config.yaml
n_kv_head: 2
vocab_size: 2048
norm_eps: 1e-05
qk_norm: false
attn_scale: 0.125
init_std_o: 0.00724
init_std_up: 0.0343
grad_clip: 2.0
warmup_steps: 200
decay_fraction: 0.81
seq_len: 256
Each number is 128 + 32 x the weight over its row's rms, rounded and kept within 0 to 255. Layers, rows and columns count from 0. The size above them is the row's rms in percent of the matrix's.

# layer 4 MLP down (transposed), 640x160, rms 0.132, rows 122-128, columns 0-159
size [102  97 101  96 100 108  97]
[[ 96  88 111  47 142 133 130  99 158 138  46 132 101 111 120 137  73 123 135 148  99 147 132  78 163  96 153 147 144 140 184 101 150 120 140 117 145 155  86 100 100 174 148 163  90 115 144 121 107 128 116 151 128 118 147 168  82 110 140  96 171  83 157 100 144  95 233 166 136 161 154 131 109 130 136 132 128  98  91 153  87 204  86 124 197 128 144 128 107 156  74 114 134 152  97 138 126 169 173 172 116 106 133 179  87 120 129 105 116 112 122 121 193 126 127 146 210  62 102 135 143 142 121 130  99  78 137 128 135 141 136 102 159 108  67 106 152 132 156 174  82 168 118 118  59 182 111 144 100 111 101 166 101 133 110 120  73 114  85  67]
 [214 140  97 100 117  93 148 130 132 155 207 131  46 137 109 108 141 131 112  92 108 140 155 159 138 110 163 129 152 195 162 162 131  89 179  75 127 159 124 122 113 130  75 160 103  42 138 189 145 104  96 165  92 132 159  74 117 122 162 164 164  85  88  76 131  84 166 144 100 175 104 135  79 173 129 108 122 113 154 149 129 138 152  77  95 109  83 108  64 149 126 143 120 145 163 164 115 122 164 106 102  86 141 178 138 158 147 110 159 131 135  71 106  93 170 146 152 139 111  59 105  84  65 144 147 127 124  80 117  77 147 130  50 141 103 109 109 155 133 133 145 137 104 119 116 139 119 123  84  65 106  91  96 132 129 132 115 147 133 113]
 [161 172  33  67 178 135  69  69 158  49 118 137 172 161 153 159  77 137  98  74  65 177 129  58 182 124 114 131  92 113 109 123 134 135 161  99 103 115 167 147 150 150 126 142 103  87 169 117 135 181 130  75 104 160 113 126 148 104 200 118 150 151  85  88 143 129  89 156  94  87  91 118 126 110 103 128 169 144  84 147 116 135 127 146  93 110 158 134  96 108 172 179 139 157 153 108  96 134 122 158 113 130 200 142 154 193 124 134 131 100 161 111 120 135 169 126 132  96 112 155 102  87 193 122  89 149 125 163 133  95 153 144 155 124  86 123 174 152 111 102 178  75 185 132  94 142 104 143 139 111 126 140  99 114 129 111 131 120  76  99]
 [158 162  98 171 138  51 194 103 122  84  95 154 119 127 105 106 145 143 146  82 127 118 142 141 117  42 113 126 118 192 105  99 126 120 114 136 117 131 137 106 147  48 106  79 115 130 150 119 131 107 124 116 134 108 161  65 147  66 155 111 146 203 126 143  71 154 123 105 136 164  61 138 108 116 170 163 153 153 131 127 122 124 163 115 119 119 166  91 141  91 108 109 132 113  89 197 128 159 113 132  81 147  82  65 125 130 134  98 113 130 134  62 134 143 197 124 173 155 156  89 110  81 147 165 115 123 160  86 151 117 145 149 109 151 104 202 115 136 139 147 163 128  77 132 149 116 115  95  81  35 171 177 153 149 147  99 151  90 150 174]
 [ 92  88 127 122 109 112 150 189 137 143 143  49 133 155  86  48  78  77 183 151 212 129 135 137 130 144  76 153 144 131 157 102 126 118  79  69 128  64 119  82 157  97 104 167 125 109 112 123 124 122  99 155 176  74 120  87 140 119  61 134 160 172  54 108 125 133 110  75  73 100 130 130  83  80 116 177 124 142 162 178 135 153 129 148 142 108 127 192 107 139 129 130 156 139 109 136 116 151  90 174 121 146 149 139 145 142 171 166 149 141 123 109 141 140 115  70 126 152 131 187  60 117 169 142 174 136 128 157 125 133  88 126 132 160 140 126 182 126 126 166 143 134 104 133  97 126 135 217  78 148 161 118 149 151 139 151 107 170  88 155]
 [128 114 126 165 102 109 119 127 124 165 126  74 112 119 121 119 128 151  82 152 103 166 121 109 126  93 112 155 108 171 141 129 144  80 129 102 135 141 105 255 106 161  97 140 112 146 110 145  77 119  80 245 157 107 169 126  79 104 161 167 127 116 125 182 143 133 117 129  79  78 130 141 127 122  74 136 134 102  93 104 125 130 131 197 170 155 178 128 107 113 104 115 160 144 133  97 125  51  72 184 100 117 110 155 144 108 125 166 123 144 131 144 125 169 199  68 162  93  94 117 139 115 113 132 100 127 105 150 155 128 179 121 113 142  93 141 113 111 103 141 165 143 107 102 148 142  66  90  83 102 132 137  71 109  78 153 215 116 131 101]
 [135  91  55  86 146 171 178 111 141 175 107  89 169  73 138 148  78 158 159 109 107 163 144 160 127 147 122 161  84 103 184 142 123  94  57 134 117 100 108 162 140  66 188 152 185 115 114 183 124 197 102 121 189  74 120 134 130 125 122 164 115 143  90 105  98 121 145 148  56 160 117 124 182 115 180 137 161 134 120 159 115 152 150 123 150 132 142 132 116 130 102 113 108 154 153 159 130  84 130 170 101 191 163 126  93 110 149 131 163  64  66 136 163 112 160  71 158  64 126 141  88  84 139 153  83  97 135 152 145 104 140 185 138 115 142 158 143 118 115 118 126 146 155 104  80 115 107 178  86 164 165 174  94 127 110 144 123  81 154 109]]
# layer 4 MLP gate, 640x160, rms 0.144, rows 123-129, columns 0-159
size [ 89  96  95  98  98 107  99]
[[101 137 156 125 158 136 136 122 175 132 147 144 113 180  73  71 107 131 137  86 212 159 111 172 127 106  82 163 134 133 105 135 114 125 127 105 144 174 144 132 136 167 130 158 106 106 146 160 145 107 104  40 123 111  76 125 105  86 130  68 127 165 135 135 132 111 165 112 166 127  94 105 144 130 118 138 138 198 166 139 164  79 146 121 101 149 157 171 181  68  88  84 131  98  66 141  92 196 150 121 109 109 140 125  60 160 126 106  96  46 131  52 151 123 135 193 158 149 159  92 137 195 118 170 109 128 174 101 141  82 176 109  91 140 128 169 117 105 144 120 123 100 132 145 115 167 111 169 156 120 161  84 151 140 131 189  98 132  93 112]
 [141 138 122 168 199  89 145 112  74 172 143 128 152  63 121 147 148  34  82 124 169 132 100 150 165 133 238  96 142 173  99 149 100 140 111 188 173 144 133 137 136 143 133 108 134 144 157 119  81 128  88 149 172  90  84 108  94  42  72 106 150  94 136 108 133 144 150 150  91  97 159 154 141  95 149 111 111 128 111 111 148  91 113 151 132 124 109 180 145 150 160 167 158 157 118 121 103  97 149 171 123  99 139  93 148 142  97 180  92 184 117 190 139 105 108  92 116 139 108  89 135 109 154 129 166  93  38 120 152 170 132 106 160 121 125 165 138 106  84 124 137  67 123 108 163 149 158 142 160 147 125 170 156 100 165 136 116  85  86 136]
 [193 149 166 151  97 138 111 143 105  90 105 184 127 168 167 159 159 115  91 118  91 153 129 183 124 156 127 137 120 142 139 147 148 107  63  88 117 128 122 135 118 157 146 152 165 150  91 132  99  99 126 106  93 125 120 175 109 121 132 151 133 122 131 152 143 106 133 174 161 129 127 123 102  82 136 107 124  50  92 165 120 141 111 119 101 109 117  93 125  79 191 121  86 212 194 100 121 127 155 130  90 113 172 170  84  87 160  91 110  95 149 112 108 173 114 134  82 108 139 182 149 164 156 152 134 139 118 190 101 134 108 179 168  71 114 123  97 152 113 150 120 114 119 128 135 109 150 136 119 156  25  46 238 143 176 121 160  89 108 147]
 [140 139 137 144 146 139 117 148 139 121 131 132  99 177  90 102 140 165  81 113 147 160 186 106 133 157 117  75 110 132  68 141 125 224 154 100 126 125 100 183  73  89 140 145 129  81 182 161 100 170 165 105 148 149 146 131  79  87 146 187 108  90 155  84 151 146 123 140 121 201 137 111 118 100 216 102 139 213 160  93  97 110  86 102 122 163 131 136 119 130 132 141 109 120 140 164 148 118 158 137 120 115 118 194 180 171 104 108  97 128  82 215 169  93 146 123 105 100 116 108 151 122  97 100 160  88 130 114 125 146 177 153 132 134  80 139 102 160 111  72  68 101 120  81 123 166 152 105  91 132  80 114 131 136 152  99 186 101 102 106]
 [117 110 108 130 173 119 135 136 140 149 117 107 106 112 113  69 109 131 115 169 198 129 165 132 119 123 125 133  94  56 120  35  46  94 140 148 130  78 122 184 121 139 123  87 159 131  92 109 142 121  93 101 101 145 156  83 167 108  61 145 128 122 207 134  91  99 155 122 186 110 106 170 155 122 112 141 117 173 141  56  80 117 112 134 146 157 153 141 129 134 127 107 134 150  95 104 168 168 100 102 186 159 158 154 113 210 106 174 137 111  81 143 126 142  94 158  87 180 159 116 118 132 138 175 105 145  97  90 120  78 119 147 156 160 121 154 176 157  53 129  80 128 120 158 134  80 126 138  95 131 204 104 147 114  69 132 146 104 109 122]
 [146 100 128 165  83 101 178 143 175 167 156 159 186 136  94 152 159 165 134 116 108  91 137  72 154 152  88 175  65 148 173 143 108 196 144 114 156  87 131  79 162 113 118 154 112 160  86 147 145 143 141 132 116 111 181  69 139 104 154 194 156 108 124 108 131  85 130  79 105  97 118 138 177 150 122  90 162 162 115 127 179 156 150  37 149 162 113 109  65 132 131 134  79  94 137  54 134 157 106 135 119 126 119 124 153 101 174  86 198 112 136 128 102 109 144 109 142 144  78 115 138 177  92 136 141 132 147 136 128  81 112 159 128 121 134 144  74 125  84 103 132 150  61 107 171 180 137 137 152 187 154 110 103  82 106 122 113 141 183  76]
 [158 136 160 119 198 107 145 118 101 154 135 161 179 112 118 160 138 150 117  85 112 151 106 243 128 101 106 161 151 138  92 159 160 117 120 115 146 151 139 106 124 161 118  82  51  82  98 170 134 111 132 109  84 156 139  85 150 149 164  73 154  82 162  79 100  62 187 147 130  62 103 102 134 111 150 168  79 106 138  54 100 106 129  87 144 157 112 148 118 100 137 146 128 130  91 134 103 127  94 126  96 107 127 171 128 118  97 102 131  63 155 164 108 179 125 142 106 153 142 152 122 133  74  97 105 167 134 169 115 101  87 115 187 104 161  67 150 151 154 102  86 143 101 149 183 157 127 130 108 109 146  74 128 143  87  73 166 124 183 135]]
# layer 4 MLP up, 640x160, rms 0.141, rows 123-128, columns 0-159
size [ 93 100  91  99 105 101]
[[140  82 121 111  81 109 105 140  85 149 111 145 138 109 149 172 122 163 176 107  98  92  69 125 136 182 123 109 102 181 167 169 168 144 134 131  90  58 109 132  99 103 194 135 173 117 104 134 127 180 159 202 124 113 166 120  88 156 150 115  82  58  88 125 179 123  90 135 100 105 156 133 106 140 119 111 137  92  90 135 106 101 134 118 161  67 103  57  99 167 124 141 124 130  97 121 131  92 125 147 122 206 142 137 136 146  75  94 155 116 101 130 162 129 155  69 135 108 108  64 111 109 138 102 141 139  90 157 144 114  93 167 162  92 164 113 176 183 120 165  96 102 168 125 142  38 161 150 132 123  77 148  98 154 117  61 158 140 132 169]
 [145 139 126 170 192 143 131 123 100 173 152 161 159 143  74 112 168 105 175 135 148  99 172 135 130  84 130 126  93  62 103  80 137  69 149 138  99 182 133 157 142 142 111  87 135 116 166 127 176 100 113 168  90 102  92 137 122 158 130 103 169 100 118 125 141 108 131 130 150 100 158 129 167 127 109  70 138 133 127  71 193 113  88 113 140 147 121  91 109 142  88 102 102 164 135 113 158 105 112 135  57 172 111  50 199 121 117 118  22 138 103 117 131 129 146 133 123 143 216 169 158 146 132  86 148 197  70  96 121 121 181 180 110 117  61 153 126 124 117  86 117 119 155 105 194 118 141 128 120 175 124 135 110 107  97 152 127 149 113 160]
 [ 71 129 111 120  95  88 169  82 145 159 150 106 162 179 113 131 152 121 197 131 124  78 118  99  92 131 102 142 138 124 114  33  69  93 157 151  74 134 134 101 133 126 148 170 121 139 192  93 136 163 146 131 113 122 144  94 103 121  98 113 122 169 160 136 120 147 101  79 129 163  98 127 115 193 156 160 124 143 129 141 131  95 130 115 141 107 165 204 123 150  45 186 151 130 116 211 111 130  82 138 191 108 104 110 103 164 104 163 140  78 146 138 177 153 105  88 172 119 113 105  97 151 118  86 128  61 147  67 126 174 152  90  91 173 124 123  95  75 110 141 129  91  91 160 129 116  79 123 110 129 158 145  60 142 117 142 143 162 100 109]
 [131 149 149 124  72 101 134  93 155 156 163  93 121 183 115 106 114 148 125  79  94 158 179  56 117 160 114  83 143 121  90 130 176 135 162 147 157  91 115 156  81  73 115 121 122 151 141  87 156 164 163  82 142 127  89 169 150 160 107 101 104 118 142 120 168 162  98 161 131 122 119 136 141  83  81 179 137 220 135 145 110 154 135 117 152 127 162 126 150 137 141 188 120 137 101 124 146  85 180 164 166 107 219 189 159 113 110 138  97 164 137 151 157 136 148  94 109 103 125 135 175 154 121 169 154  61 180 127 102 173 145 200 139 124 104 117 125  87 113  71 153 173 102 113 164 154 100 178 104 109 143 141  34 149 149 105 109 130 116 108]
 [137  64 125  69 152 101 104 131 121 118 115 124 125 162 129  88  98 122  78 130 121 154 131  56 176 102 102 110 130 155 110 162 108 102 149 143 112 154 148 163 127 148 126 112 146 134  68 112 170 132 175 102 111 181 151 115 157 164 119 147 137 130 147  87 126  93 173 137 136  90 118 137 117 133 134 130 124 118  73 140  71  75 131 134 144 135  98  88  99 122 169 147 121 156 119  44 130 109 131 108 174  96 159 106 173 197 146 179 133 131 131  93 125 148 158  69  96 147 154 151 148  79 162  62 118 129 121 120 151 126 154 137  87 129  94 129 136  89 103  90 147 157  33 138 156  69  91 131  67  87 162 152 145  69  92 147 129 152   5 103]
 [ 52 167  30 123  99 122 143 108 137 117 137 163 102  66  70 155  84 133 136 129 103 131 162 103 157 106 141 122 131 182 161 118 135 153 166 120 111  86 169 118 106 108 122 148  69 177 179 102 175 150 155  78 100 115 148 181 131 115 164 139 173  74 169 149 119 173 126 125  99 111 157 146 110 164  90 110  92 163 132 128 121 115 157 122 141  81 123 106  99 130 176 127  97  80 168 166 166 110 147 160 131 109 113 136 118  93 158  85 140 121  97 118 105 113 141 105 135 125  89  98 119 143  86 116 105 139  85 176  50  98 154  79 141 102 142  98 185  78 113 159  74  56  97 176 112 139 151 121  86 118  92  81 204 117 128 162 137 116 152  90]]